{"n_layer": 9, "d_model": 256, "n_head": 6, "n_kv_head": 2, "head_dim": 32, "d_mlp": 1024, "vocab_size": 2048, "activation": "squared_relu", "norm": "layernorm", "norm_place": "pre", "norm_eps": 1e-05, "positions": "learned", "qk_norm": false, "attn_scale": 0.177, "bias": "all", "tie_embeddings": true, "parallel_block": false, "init": "normal", "init_std_qkv": 0.0413, "init_std_o": 0.0513, "init_std_up": 0.0591, "init_std_down": 0.0591, "optimizer": "soap_variant", "lr": 0.00976, "lr_mult_up": 1.01, "lr_head": 0.00703, "grad_clip": 1.0, "warmup_steps": 200, "schedule": "wsd", "decay_fraction": 1.0, "decay_shape": "exp", "final_lr_fraction": 0.0, "batch_tokens": 65536, "seq_len": 2048, "doc_mask": true, "train_tokens": 321100000, "steps": 4900, "dataset": "wikipedia_en"}
Each number is 128 + 32 x the weight over its row's rms, rounded and kept within 0 to 255. Layers, rows and columns count from 0. Numbers have three digits each. The size before them is the row's rms in percent of the matrix's.

# layer 6 MLP down, 256x1024, rms 0.059, rows 0-213, columns 384-447
100:096096181116171098098133150148124134092104090093123165163136114139166129163074121125117096149111087085134133126178145145078099121089106131125165127152152151139142095122100119146131092157122159
099:144102127145161156137145061182178119134171143083177142166093162152142133146127165126112146202183098142117143194161090186144119152123170099179098141109156119116118159054183157125135079127092134
097:133141144085168104111117129152155038134106109081161070182181126173095110099113162109243048085149094105131122077103137137102156123089144114142098101096160117129074111049141122130109102134148169
099:115102108166157128138130113113162159176183084119088217119114094122158148077128137124094138120065080112108180114112116119114157155164110123124173130162163055134066133091109104120155122091150118
107:101170086170110149130089076093088138116187195104126162097095114124120117135170201103167150141149129086119096105166145157065100142141134131185120099139118191091099147138112115157169150155152121
096:120118045121138127179188096124111124123132142142177108132087110163110169126120071143120137134123094094128091146096147160119108175146123151104109128134102142155138113113111146080132127121113125
100:152114140090105175137190079081132100087116113117132100143107136063132104135160146148147145125166167119139157133091106113114143192130113167168073160094153169131123150081153130173144109151126159
095:109174117156066167163132125169149111094162146158089106155046165137126123126215084116096198121140183126142120187184213138156126142113122105082132150120105161140167166126086132071135083189028165
101:061109010139145119126117136148120159128124115081126059149139143139132108114135169161114139127177103133141090192118170139113077150126102084167090125119151156094112144096127142137140097147144085
101:126107134081139136143109159156110122071127137085171131127151128072163093145129134170112098155159129174146082099077070145163126158067114109117167124167180112129108144079134114192136160160120111
099:123080148136130147106149105109156142111161097146154099176095134130132101149134125167134044107084136181146173131143104119174145100145155168121214079086069123087159121120137099155172117130125186
099:145141151122166127127094127170075142096101116138162119134130107124142148185148159186174093083109118129120137146110104148135136124103073144104099074205126089182058143114115127138095121151153146
100:174179134135200015192095178165096156159129093082160099112161104195117137149128234120159103152107117179119154121194117112154161095119090138143139131105121100111143099085108141172078190126174123
098:155106112118103145153161088186088133130151115090057158051204178157132161051142088115060120129090176177094173078199139075101152068107135127099136169134181088058105175101144078123083133115083171
101:132105142138109130166104157093130159141150112086121117113168141124134130124103153098165139151081189205097159121148189059122160126091046123125141113228100134113143151095142127157163138134104159
107:132089091129121114133108060159138168153184115133129118125118068224145053054108097151150101161148161107144108091166120098121146110058105187160178124139160193108120153175089109108134069121145117
098:126125096145149156106159127123142109118149154113091156164142119116116132107181132090174106111121106093146088143185112078109124104162136076121069131086131114097145135098115092139134105089100129
099:131168195175154068174078064140172122139161091147178107105092074193108076145165111077118167136091085145169085102027161128127119158168156062186151114144152135081061168112119153078143156180109120
097:132111140131110126094148123123092091126183113124163171137094120102142092165082114151174128197188208163124106065151139163121181155125127115158151137150126123201114092172108174116122170120119120
098:114105123115079139130155089129125196160099161097107129134129180082143138159142082119196118159195150086154127185149129121168118148111105101100077094100079111130161123146142058118103097136133123
098:110150203138176111125119111114123128117133191088126070101194143140146125118084137109088110148138072120163131138099150174104165043118139142115112113132103156108147129129099186085100134109080142
101:172129143153088150154111125073114113149119184113100140121123145131151070106153140128169103090164160133086121143111149108119137133187127100120167162179136189140140151104082126112182114172130187
101:101097120071200140117111127114121164110151142151117137156116118113184136139147106143145097059099139173091112117090079205193115151142123134122156150136177190123168147143103081058178179154054115
102:146147094184139130090131164098082140106124116150097107112132136092144150096129122084134128077175145114091109064168154163116130121114118165147104110164192088045104064158189132100168120092126086
105:107144108145160210117154142120117178067095178124137130153109110107134140131225126126103016083121170110058148149121135085127099055187112099153153128152113101149174132182062123145101108130141181
102:152102108133109113115111154088058123108172085115136175102084101090141082124167165137094102181166115130146133108129141167129121228153107026171162161125114135143123119121151138115109116076167144
099:140128095093161160135198136180133128151169118157110164136148157215123122155119144090101184159158125097094171174126130090131169086119137099141114145118130108121114097158155144162131082141103181
097:107151128079114121127164119103130122117162091147126198116142097078111106192105164103105153143075150095102150086077058120128187123139164131187093118137133101125135090155154141153157086057129135
099:131124118124084158094078179186152074152167097126132101126119141127099165128112086056176106143159129128089085233130147106197143088092135138099186090108190063074047137070109095176091129151118156
098:106095118139172096100154147127157125168187149099143115112118131124096108146160151085082121024143135122146145071112156094090129097101156173123087223062097117177124093135148166085171091168155124
100:111127091125144159116164136102075181155095152126126135112195116171113118150087055081163109116134171115152097118074125142158086103169173141126185084154094171149121147119158175166155149107124102
096:074124152102104131124116107181121159089131123118184124108150134182160104184070136098110148113019141145159155101091160121137185085141112114167155097111116089101122111132100086116122117104137115
099:172139155072101120127170140152100179115182128097176118146101152140118086198118185215112187123065101138156138117177133079130160102163164110143129138156116121106077105175147123177127092118145151
099:110087110151133133189132118167093100149090165154125114139135197093127131111111117119195153111107104135187103108117146142111191075171095125146103161118094112126172130094119065093087124154108183
101:118102156161114109136140134095171126130179155124128148151118141088138132143147123105169100053107072124108105127065117144104147126180147116122101176111123116150169068152096128148118161117111118
101:109154129167071120098042133157157068166153175177114110159067127122082153134132117117140097155142170140150127120085116061127128135091105091107135179065119112071156154120155161092146160158071113
097:096139143139118103118107083114089120144169141113134091151122119146140110092073103207163086111091120125124128135142124117136174068143123135128125183146145106057111161132083163167092104100081170
098:161126174136138092123165139136133091139119124187139168116120156133079099097089138117135146156175123074153155170149148134155155096103118130077169111135169104084185089100161077088121051047110143
100:138077180147107136105125182150168125140098161097142145194185135150116167187130138087132214137187140133174099074040124154112144140093112071188082113146136122119095131108084110073060120190129127
097:102140134120149109110115077068111141175190152117133155109139184126139126128100188089064165151131131034118136068138169149107103190156135104190143144132124105141129115125143075091156135088131092
096:119109123114127074090157103159108077194092113126135125096134106183079103090121175150124174112162129124135170128162161113115128183151097044088057117155118098092164098081140103110165122154098165
098:139110093100150124113115080123110105121138113110122169125112109154143187106136094187196138095137121097109177119148089190172148137145198127142120145134157148185147060122099092152098130198132144
104:161203187121134177092149119163073095192062127139148088146152143103092128124142111117102130113095101085130166098174156155142109122125121136127180104173143140213113149129115141145118144129192096
099:114123132125172112121112175154173134139127098108126160104110129142122132133133148163189142143122142127139157171108152093205201087141119115087104138074142129115158159153111109144107153092149140
103:143117074132126105109073155155164098145159138151134144152106195102146134110161110087122142136088110074139101130181152104094111117132122123153034153146085127132120133131165131160128115157125166
098:110132098187097129074174144065062117172148118117115162135118118125162162108108132074108110110141099147136112054154147138143121152173098117176081162088090140089126094189117109080079162086063197
101:149103102134119089104153115170077159104124154136102145118194104130156162071117173123211138140113094111135161094143097103097065117199166153192121102122133109124054080152181105125096060100140125
100:126133154129136086140185130154156128131113107110089142100095144176144095141095136136146107217095130143108173114133158088163100102157146098052134085147109162124119106157157142089152151126100116
097:120113182121123082166179110092178206165155124136151105162205142077132156076133108156084161107164085095145109151175140101159170141108131092135114171143103149138148076090070139084170150137168157
098:158162130079163134139116138158130119121117128089129133108151145054104080089226122135106134072120173145096100136172110143089164166140158141121062128100151144097156091063104079130077149111150166
101:135118147118154142127133153135122158126183165146141091141086139125097144134146125108160182170117156138114083145068160111104129155145125083086144121113167143118101108109158137073102152147148132
102:131143103164149071097141161168175089137166042135135165126147128069121167118103076153108141096121157123127144081136132136083116073125122070161095112111113087152139060126163076123118131146086081
101:095144118083092177171158117120149158084100158141101129042182153136144165100173125138163118116157176135201150115137134164156126120165120117162112116158182125126105184143105126103097182084135135
098:131125144137113146149091150112140138089159092126126092116121065109106106134078058170161135141072087153114063111085125090109103124132141144128124149096171134105164125095125086131163132127152187
098:113094098100133129164158160179093097128089134057096130123120085094092171176131147123145173065130093139152160139099145128186133096151167176144159158179152128137111051153147151149144139068150144
100:134112158121139101162194121150178150149163193128095091121089095160121117129168138200139201089114076087132162089196165103119070151115081098109143176107129157105079137169130091144136126143095175
098:080097111118145122082096158150081089111130103067101105098196061101130106158093127142112138081126160140112107146102079162054106075080132096101057164094100106099075155115088155089082141121113123
100:180159111179143119123174106137086171094108164128130106104125096171107088073188054137122143082129113098124163117122150112144121109115133125102159159107078063118116160111165062174172107058115164
106:144106126131163079119139129081163078104105092089100185074108169099111157111079119168131161124136121155110176144123102129097080161097129107169094133215101126044101101100073108104143153172118072
100:205162154139104117114152087187107125080148182152163137104126117190135117138073159095102131150133101111111084109147167111102143173042122162172167098130142110215130129205135152114117149088093116
097:110074129125116071112190146115105135094152164134177071132130140072103053108172136114129129216093146155161141126139073167128122115104158123124146180159125181175160151126175160141138127082157094
100:120095190159143119203080121135161042157159175074106119150115168127124184207168143130163168130163112185169153118165187110161068133126104135196079110071093136132069101081112074116093172188159118
098:155174116099166178145170147185139116149152097171156110169133158114185137112158170194065134123110112163132152139132135107126184142108120139158152055168136161073129131171097160158132141180110158
103:114123120062171118083112119134121123100159104127084138143173073111138122150192144065128097184156142153036109090136170098155116210156152095153167121111121099148135132180154129175122123102099156
103:099146191106153206082156101056148118158093172111149125168146179104127172108168147146082082118137076058109174107151136094146116081109095131109145172116137117108121114100057126121141125077130137
101:089143125094067106119101100134115123226119102105140105138140055177136135094064110128145129120094073152164174166081173140116184099128106146141156124140103142129084162118125082122138141146090060
104:118119085125132108100126137116132104130185118141176109183183068142163104128159105118089142147143112149138095149161143119111133210108155126144156125133148126158119102207176114091150135189134118
103:133137112139194125119171076172135182120126092145101131113105088161164119092152165193097151151109169142110082145124140110134140157091116134163118184149156166139122031093147135132117120101157113
101:100122171153124093134148094174129168142144098092059113122076177141129097062109139068095120118128087145139140102209091073143088138097164119102162118113159115164117160140060096117159123122099092
098:074114161095129164124118073143131062077112145165098126126139140102143163151107126119147107105115192110175115188119080143058079140103146192152144194143080134169177125112125159124157115124093151
102:112076092147113121127114162164132121180139124122170145141110161160129153151146157137130146052136128130169126186126124146098096128183097080160128147107167102075117151175192128180151147090128075
102:107146103123182131105122128132144159109120063119118158135141080122136143189109166090095154121154135108105137106133120058121096094137131080076155110115142105128146153127164102156091160109151134
099:127139111123150100105165175132140110199110066096088173121167170142219118167167127112106167092143142100121119129122123083110186103156145137099110089168160114179164126106141091161151109167162130
101:108132168087124163175145120136112118110145120115131098102109107082164190070185144156102142186161121068152124117155151109166139117120121148164086126109114187142119121218131113128122121091137101
100:173130129122123135123084108154118114111120138089101119167153122190132163111085118140175141071123195187092105152129150116127075148079148204122099185105101142134143162139160133121159112157124109
099:053120124147137132082081154099153128141127111084081135151157129119107129059132130165093089071153068084149152119091126127151135130105158110114129078127094116128098119229144110099196107096120135
097:095125141123144139124182146142137178130125105096089169081131089118115165012135120138100102156126097134102111123103114184104165105148144131084120163159199121113108192161106135180154116125149091
095:120144115146136077097165184169157113162171165130162153154107111159145096168145118105106167098108089150091091064176143057103104139137135190110085109081096027140109119112126136131145141108083190
103:167105148146152109124108090056110121126186125118124143119147113166113100172122132134123119114075154098150100160137134101047130120154159101155178187141173177166123134056076143146127143141171064
100:108048067117134080074161106144109109162154077057174107164154126101102189078100114068143117117198161047114190111116177191088122133102126109123097136144144119090138101135064173141147103141126084
101:116142155168086059176144067137186149124084158138158121154133078131076093121122138156105149170156090168142124061170145161107147084167114123155093180135111176121108089136073085125151090107088093
104:135245107139196155092098118165151166156108096108087176178084183163118147126140105136132093144125067103145054159097086105162111131129169112137131198131150189113157092114113166180074138121147103
100:168156154116097136124113142132098188143154121135118055110152092123123049104103117152052129114115105146171153168087126096172172143071138157132130102088144168140135163105123112126159139160141126
103:113107133090088161106124091099106087053145131212111108189082149053184122162086180106086144186167121130081123082186089150116148146177110116145182143150188120110112095175148153139120115164127132
100:119073124145129105127197175132114135133139143127135109149235150101109150149101166136127134178150154149141155117066138118146142154122122090138120153105078116106132104127119138074097105138067131
094:135130147152123104138144082156100108110156119176150142118178162164056170168151095086139127154067161126183163142150108175146142175078090114158141143184100163108145112079034134163157108150135164
096:123109111154119077071094146080080168131136087118131172123125054141167120149127135178127120204140149118099135070088122149169116134105149139153083196140174117144129121159125108160146122116150144
102:176138087143106083158111130105173116114120215143099146127131093087151095101127134110107141109174096095160104116152121128123162142164109124149108190160121068093113126107125123136105195060092125
098:130141087155166132047109096088130147068087081101083145100101146162116123110180130129138154155130053158125111138161088139136161109199092150153164165091109156157085098151118151172101126145114113
102:133116155166119114109118151194141120068078166127162178104101151142095130121167138122109115168123137100142101172043138071097121161110101116106202139098106140083139137131183167089099104114118130
103:142127123129151162115121104165155154107130159104103147137119109109131143093205114082108084106133103115134062139100130112197130154145122122089180128143119142126163077105158195146097119170156067
101:021137134129179141131169104138118043155153128111122124109095136089156096153102184162217160089220130146141108115106103076175094165188130084080117185097091099151132039174135125108136099117108067
105:131165126132097140123095113076129147086129049088129162122136168109128188138150061157112150157093070166063128098103131193183096094075096121164126141161118085158119134172132072127107117110158163
097:090157123138113135110076089175150118121141145107116092099076170141137176128092205160168101144129141078127116122141149163091114120102106118107135156183187160120160121097155166142095123101156113
101:114139116085127133077057087155129068153077113145127051131131119150119104130118175105128170137107099099136132120106130137159136169184132111155123153150115116061110181077074168159116109053064168
099:145144139090093179118087140059167096193099093127115166135117087160140117152070131095228132134053115100131110114072166064129160125164152110189138153136126127150155169158139127157095136144124142
098:115098091092157154082092119186118124101206158158157131147111120103118102193101132171072107122148098124136160192122148101103086146079205121173140150115116111118145142137112100183152170136162109
099:095147123167099164124140203108158125160112150123110126140077165097115108123084104155125153140098100210175170097059123171164139137064145098128083142080151145149127149112128157101179118107085170
101:130144106136117095125177091151142127070136131080079111002085129097131144138097173073107125175095163137106135110128167090147163154139136108134138135150145118132109147106152113061180119159078136
104:107130204108088173132183135120145126108123195147134126093137123119060136088092066097142044171141125165113081161130159133117096098104146148106172185135107181077177142103095139117094154126109158
100:119116160079104127159189106126133081065097126103080142066125108146151149104122136131123118088153113146135086163128164109108132138142091187115131149064159112154149110063155185123122122170204133
099:174094164075140100121158094099094115134175123128157187100143146138192131093144180150096103116102114094187112128135115151107125131149156088095087148151129119088093136161190072136104142122126110
099:118115069098119122147228077180078135083153116167082058169134107146133071081115152157144086142161100159114120118122164160082120149124122119111148157163106144123190135071095175144161099080136181
104:105171167194182116111115142118070102117132122167109131047131109109194132123111076138095103122117130129179124128123115180138117166091109131072188163089106141105112142127103052163140149138155174
098:080104099124096098164122129138083128126161174116116134123147138147119096179041138082097219081155145171113129112069122116181158135131120093183107106077116135156106111166067130106155060108121125
102:220173123146124134146194104152082127122103175109149141115111185169145102180146163153124062123114132089148057150086100182093120080167125155071140124126135100145108167056085140064137096141156177
102:137141157143134120124188084129197158163142162163128196084140168129135117136130102069122148103077152095087148115073121123170172104114138151147125145118102132163145147185073129116134129137128138
100:099113110100121125094176166139128146138100162133132109093169106125114086070135106167126155173150134174111116106130136183137098134154091087173097152174112089185158094084101113104159170154089098
100:112111108144105129083107130075163143152110121105154099141124112205106127097115183151175158097114104170081098106135159138149112089167144092120166115130080126164115129148154101104114139162126141
095:151143070115155129112103120100205132133118177128099067088148136174140174162112140076103114120141125030103120119108108077141090069029164167116131155104131095206164113124111101128172128135182135
101:093150129130127111113094092079124115139147140085121113166096103111127136096122174200111155171118149146119205140125149066145112124087097138128131111091152169111093056110122086086144160146136091
099:092100190167089075146097112075152160128126187137176115112093120099084160079167157177154157125133126144144096116043098134125109124156093156124064085133091156098124070118096079156183118104097138
098:092146117106121128182145148057118108115179151098112114100089136163113082151046114139141178162092173163104137140101126121216142098123056082169177121141110096145145140145095107144101153103103131
104:148174169077097135112140081059113150158161125145134102128125092126139091143133110139080071167067161099170125102127081127082123162058170155072101109071143159138148141132127104108172104139156128
100:153149181103109144132150078134106108073060134166130119150125171118091158162139174155197185119122167116112087116142107162153177134111147164114082103115117158120213141157127155149190137137184139
098:144163084078114104125062174145100159109115164154129142167120125155162118123107136110146114146126155108114122139164142141161159110124126170186110114115118090123116104111109086169156197106151132
100:124152156140132168101155125142113071151089059112079221081111096158069085143146136109134026199099214145152124199153101165142111090163114150073185079097170114053179170141161073181124144076125124
101:118154077192133138134087149121119131096122165144124149093096120106161148140104100158169155061101115100101153096157185159111105141166148148132154106124141111158089139110109146125087121164192164
102:103178112148186171123069135118143104106158176154127133098163148098120061135082108085139138089113115104135128104123162159166172133148110170151119117084118137085159119095091165112151134121174123
096:131118106134143160108142127102129131092105126132103145111091152053136117096158084153145148116186030161181115096076122125121178182209179150123132135150089131116136124159128105153075119099146156
099:095164151157078091127138096149103149073140167095178104109123150138115162172146116165094168115190117138089114190111208140110135154158124130108105139144045103118125152158089149161079149162112110
097:137086099132119138180163130206134113119094148104166061188074113142145147114104098123170124146184176104128164167057130121108149124082069140087117133116133083078148085098156193099191136108093196
095:097106171124129148072107127115097105115105102093129168067127205120137097159124075095168115127121092115156168132105120081152117181090088153123136148083089110110120130170075119162119130125066160
110:158105093171148113139110092114143082096096125092159177143175169149128147151132150145154114139147185133125132124152126112078112072137152122170144142079165162155097153151125097151158143159191167
097:070140156121136091115086131169082110135168112150132141077159148137143131151106100150126152090130086115201132127201100137105092121149113146158168144105112227143151107198143136112141123059117084
097:113128113115104095114140122106150122165132150143113095148141107158123059112151138154119129138133195174150099111137120163115169133104128175123127185112140143126098126140065177145110125154096063
102:140119181168125103123125127179172106098165079115111117139137068082107164060093128162123101127160137173146118179126120124091081139123135090137125158096147126128044140165101191180171137095152121
099:128128065146150142109110119227124164108068105123106154091101120110099108080151132073116093116124076124135141150148114121049110135147136143129163120108162085106148171130107113106127141141154102
102:104146115152120083117135091120144194151140129129105129133100167166066091070108138085121093102110105144114189089086131144176118177136109100136057141104157091149178127138156120130091112108075094
101:145103098132149115122112155062100127129138143109169080180094098169151134158142189217132112107101127140103177083145107115138115131123088080170214169162092140057157124169171131076080152123117125
098:145161138115117131135116185149138110110114073126094155103128101145175146119131116080152150165138093188154168150096082147137098126126117137160158154180116113094107062151123101127115124111122107
104:157153095142087156122090133189152146078103184154080154167116129088120148100101178090144155107118142127122092088121139149131140175091139189109177122138082114155123163145146148107152160123156152
098:094135163144068117130143120098119092161139122140152111153125146126119157070125064161086083124212104135109160140099097164075193142126124153122109160099129122125145153131134099155101111162146166
104:164126136131109103113119110129049145184145181071057146143097170050137103110122172173179147153124218118122114087107142112064113093124137140149105061137133128073119125120109090091158099133142091
102:115122104107134116130153133168095130170126078122130153120049226108150149113155147128082145191083149158135094113166154147146152139063153133138176119162121089146166131142088170137170161129158105
112:118088116073105164112165103105171074151108145148080124148118120137136142046128091131126186140123101187103103090112117146162106143156086186127147127186139131173186157139065160185124107123105120
106:076178155174144108103147178201179099120128103117117119122113132138144121138127181128044155144160139115113140111105098087087118104180175133206136118146228130107201154081210129173112071168146092
099:137161099094130078126095158165118135123186081136143162094135112107107132124118107138144147067125161164158111157103121153141133171199130162078154109139114145121141156070090116148132092179105134
105:110123111148218158085114206083122176120103148148128113125154154092154098110120085119130114130141064194119141097141196150143123124108133126119161154097099170095154092162170176119141155122144139
100:165153115149150176136114148119073152118161195134058116154063173113105135109123095185171135132121118104074143121168131150105132123096128176111143159180153103102134148122072137110123102119133131
099:134181141098109150117126141138093089167154100146149124111179135178097171083147185092119084201137178063115148136110126131180122107117065141101137159121091071065135148128194131114072158176091172
097:095178149139114141108135155149085137152119115156111151108166137111113145140170065058124143104101091068100086109100193156113114131150127124079095087089130146099101083094108127152159130128115127
102:151126166141101170099131119147156141114188105176095121162101131132137143110144117101117124071091088162152113156120105145082130115082097160139074112156144139075061139154147139137132131115167124
099:095121103139058021124146139143103150175132157147125138125158154140131124119130110133139095125142102057121073147040126106069155104082131156156139152106169174163088160140141178094122081118152109
104:149145107112152148186131151105108136152154147116141125129130114146096114031114091125189147121068167137129098133119142109167160190122139101157132167119147131118104092091136055117170036125126166
099:139119131191162119108114127131108151134139137143118156121140129086169127092100091127192157135143131109192119085124120118137115155192128120101092110130105125113183207138163124113131165097131159
098:090152089150166121139145135140110151146086165129123111131105135129112161151072157055130146056133137137165190069118128132120127146101103083136121105119180115144169052096130151110204125125135144
100:145125104121159152112157142118150209197141124150131135112122104114072115143142111119180125153114165121128107109165124110108113104104144085207116118166118122158136038128126094091093151145157100
104:122163164076109061116119176146148140121107074147162097185130108092106133114000079094125117124058140114125082156123100138134180092119120120088073089145134172133162179151109089132145088145130124
100:123136141141040176166200134184153100134099093088143161155101045156108102153151124153108143132185072121118136134111140111145113154038125098199156085106135200144124141076154165177187115108148164
097:098160153151108112109180123086130116155146151170127122132082187078119107152124178128134124086065118121076157087110145139101159087122112156137148123128057143158193121134218150108183139100153182
103:120130101075165130098157175173090128147097077158097170138144068150142106194130102094156108097138141148106084109083148120071154097178087124104142110155156148148148188076129171087116128110097161
102:155097082141124159103047122142162073116168156130107137118080160087145159145102196086153108173130137116193190133177129083084101092123166144141209159120205082163113179116135158156100144136160121
103:173126140121148120095125101123100151138137191125150114149076150167091069100148141187080120195120123154111182132149133129139189086043138142164202172129090126099115154137161092152145099147090098
098:121101142158134147122143156186077149085153165136162158113049185139141195111160139148060099083107118179165167060113121163168125079147166103107113085078196198150131085189138131128104123127092135
101:111160156107122085139121121090145178171070102099131157188100103165096151094145105138114142119094149168109059127136154128134116192174128099230152119181131149146180062153122144102156101177113102
101:090186176157152164170093115116119104132127119137091110131132156133127140152083142129145110112124108116092132142182107126085094111172111097199097123110187128183178131146131112098177114097114130
105:097123180147084158096168129146134147148098150159154181158094139192109187100145137192081153117116106125075092147092117107094099104216086182082155119137124137145174166107109138128115117048101143
100:052066122156147181079127133120086121146143111093100153135152135121118152090166080086115150138162147184121103147173146143107110111102156115130097143098145097179196135132146117144125177174145157
096:131135117096124121112113147098127139148167108114095135116068176116195100094138178106102081113093107158110092146179143165115134088086076111109125103117114079093161123170115135123096120154143116
100:156122133129155131110137121131117117181139073134134135168131153153111153142205164129149120143118088123103183165130096119099138153139122139176101130130181100096159154140093118188144099104182123
101:144104104154202160130102142095053163125155101119116080081153138207195077127086089186076174144134069219177098095158133147089142130153123108129191116098068149088149134105169154087168205120172179
099:163131157118143075097111117170111122079123164108145046104174104137162205111137170144140163182179128140135146183135212141112099163115157121115098129123182167119139161171139139098143142163150122
096:124163150074227101133165111131122082149105088116120073060120110177117149120107125087140073119116100172120127137136116119125092131195104066133120191101167124096118151165127106170090139141149155
100:119102105077108162148184154090128144119143125142141044107162173096135200090105143193112122170114142120110103164112133145101093179145093064177103147112211093190162092164157115119156137178125138
096:148119096067143096111153099108103137145124154153157133106130116084173161140148167161140159143165042186151089153186124174116159056153058158111118144134175103086115141150149146133149151108168129
099:081134091101135102130138183123184100141139112141205171146131155123094165128082149148186103126134093140137236154182121109170111150077136149152160074153179093152125128101149148147105136170145153
099:122191135124145113094147047158052176203103175078111136134188129146131146101117165120161175149120192144135120143162115136127109130117108051175074086137107121178144097065159105109102067127107161
101:154099159156167177086192123191135093083132116100124192113116115141078114098107110150091059132175107106142170165112110130141132100186168170102114164118150139179146112121132111196108132150081103
098:114109149145102140065108118093188094135095140182143166075103135147133115070105127090146121072119135117163111181095131165092082088070173097159120062166151163130138146128138125125115086088101122
103:136048129153100144123132139143146148123169150142122113122074217182129144110143128096124147160091164132144093113115132112140104176066156078134137119161119138169142095088147116087110088175094155
100:136172138092125134140100180145135122156128157171120100193147055116131122065111090121170096144094134214130041147108145161087095120117130100126104182174070181095120130132178168096087190155062149
102:085147123165132098111118150156155117112091125123116099144112073112086189117130101112138165132100136084158128129190107156163135124125088195138127087153135186131079084178160098161106077125104135
103:155123190103161071112168135124116140098144103159114082084168132123099094197116098177154146089106170138113110102132156132113167122143156082113139133103147131141161197077196109146138109094152084
100:130194121165127107136159132136116130106160127177077065159137101132100093122165173155109185121118137183129128133083098114100136104122101077121165137132186110119124033185104092140136113140098148
099:095113107091112148076171189072143133109184108069088133115105119096108089155162179145186140090152164150127150189084111095148108150131091148118085090082112116108125131088124139118225125109126099
102:115132113134127156128147118101125111118134160119146103151091175096128127112166142125114165151171127141126137199118103122174114074150103155127114130086134096131132118105142174173098112135104183
100:098170137186137158109113138106195113158158162123097080173106142132154094078092023040189091131084098181144184088110122150168150163139072102116095150090094173141111159130097142146125101078113146
098:106140082150173120128128151096104156132114134114140146173121171152139103028190115163184146169122090137053137138152130110160110198101102136067108101132082151120183134144112106047131112126107103
098:043076140106103158166146165152141117176166152150134094099131148125147150144111137072125095131154173166118147200107194100120086174177119150132099068178141121121173183163158154112147126084123143
100:118149093132123138139100116196144142091142141109131129155203128168103038175197145160149088165115121167175080134130085125153121141115097100143134100137126087154155078151114191111125105133123149
101:108092137120098157104094172175145173100165100143163151182136185075140102077182092089109095117189163132117196112143056185173097120146161182194145108109098137131083135114100184111092185106131122
094:167149167137095112094170181164139136147181184116126075168153133048088128133086087104101149147087110163114130110190120124080120129117156042130130101140156113120139130162165140115127136181113196
097:160085135133117120141128148162169124127168093128069139124154141029104095144207111130171190106123136098169109087178128107081104088103136190150134153128148127146203123064120052085133158136125067
097:131140109099106144163108132150091090071124158186165163153100030167123170153140085080068094119103112117198114135122119121067122138126079041146120059135146157122163123123185100153094139139087108
098:208095105105125116105093088135112108162129135101096142130174137153126160084092174174113145134138170123181154107124112093156079149083170137114096091177119138181082029154129120143111154151208172
098:093178213127167164102116130153144143165172115119122103091154136176158145048112150205161087135155117212152157104126098104159087103111125107140102164109112149080097150218125220095170147116072125
100:092226126115119190053172130158206134144175129134142147126097120175164158108131063136079111136120110119151123099117080171154101079071069136092194114110153165076110171132150133078162099108176156
100:109127095154124101082112143136102118114127125122090103124142157105080101138158150154054131144110176077156212139132151146085109109154147168192113156141109159139122194135160062200171155150129176
101:118160099124153172161182141094159098092128177098195153101116121136084123090113134155128106131144088157167162125150118154089121115083090130122063139058170172116164087116132109118142112150144102
103:106115108060115142098140177118157090058112135123145140087185123133109200100128140157142121123196125131105063156141121094141147120184149204093107150146130140140116036066141101133122108119072130
104:161169128178108104143106133128136113094090155109128141104149093093130091158143147158085184033114088156089143142096147124069120174154155159070181142158109194125112084120182162069125121146146097
100:088149184118084139153142120133173115111131151154126132122140092131125115102145120094169122127124102130098149118186066132077155133127173143127137152116205150161109117122141109110069125133140159
096:148101157081089115154116176153119156100119182100153099126147153138099130153066149170076109184097106112130147103155113080101082143139145097128136144064079163146165160192086155186133131161141131
100:108099130141081194156149133178128132118142121123137124204097138178136119118105137169151182065109096156148069097137171090118121131133160074155116144110146148148150201102138119154153167209125124
099:090187153111153080161111136087134102164117124147195115135067149182091125123125136150076107109088054140100116123194162124183117147146140094132158070120139121118187102172114090100092121136140124
097:131125078076108131107223133145188148122134183118077187113150132105164128081087159076124152152148039135183135074106085190181178091114152146178143185187096161193102133148084123150121153185189148
101:087123132132145132152100119126151081068213138166154169200109070134095136149142113170109104141099145138173103143088116118134158121178126169034197133062116148147126170139113105106174086114073149
095:126109091159133113137153110146134144100083093154114188123138148186178160104070108101133100106138157139147179154129127130145159120148136152068134115145126196125163188140129134168118165043131133
100:111113155141105143081136148124127118148141110127141172144085110119156167171130103097148109154129121184139134170114097151182108171153132150179121181128090116176128121183165117097130090138140091
099:089112106098099101042148165092117099157219183112165179127120228107027119112145113129118108145122089094092134155139139117069157149094156126174132177141183135073121197150163094084186150083137158
100:124096126123153144128081145167102115116168157094059099125133094155091128108087107100124143202033142138148173154163117122143153185155078193105115124146168110174120122079128094110144123130142163
100:167177078135113161118089081125160151122145128118092130134075078092165170089159137147128198098067092056119128144115099162109107048126198181086133088118074123162066136137201116137049083084146150
101:142130091126176188119151100108162171171090181152136122143115093098118119096103100093122134076107146173069124132157110178112177242143095123097147088085125130118138120165139113125159101094163169
105:143127203188129196071116122143194093146119058147052143129096159153086157119137174077128143116086118106148095158128040119167140120103135138113110179104177096157112170057084173140146122157101114
100:161161149169095137158103140119156060172146101109066168084120115106108181174144115155117095124147132160118111122216170136102111167089169146158130092103110170144109194130165168155100138212094132
097:118165171148140123091175091122127093074131084128096138128165169122127212128056150125138130145130122066170134100170091150081090128104167166153128115142165112103113093105146164123146169091131153
102:124150108129127114120110147188103135149131115112054200084121102173114126098103122095156123078119083140088086113087115111146082092089129184098113088128155149076197104078205109096132141119096151
099:090167133104106089160128101099088148199151098115150094162122171146098149154152070187054136125112165194119135097113097165095126068119124163108127129138104094152146155149166152149152115124162158
103:117151108183085119099173081148076112087117102133135109143229140124089174114156140102202129172134120183067138152183123166110106156099093139132148144125111052131111167114159123113133147193128059
096:135156105141117127158120098088147119109102108124157164109112146105149172081165121134141124153126089136156134114140177123088090112124163074165144151095128151090124158127135107154167138107199133
100:120169164119181102088104146208053139132060076142113162149079112147116109118091094150133149117114141146076128137111135086189148060108136083077105164112118113124151145188116147139092162153166114
098:127169149105178106147094168068108169162115089123105089123075059102146107102172172134112160085132110075143055163170093151144115102095156111103087185134085067145138140137121125120113101104166121
105:198114111117124154140132125160092117139157107158100105154123158161075176085101138120098189098091094094217177070168122166087181155098155137094134109084109156102140175156183085067067112101141091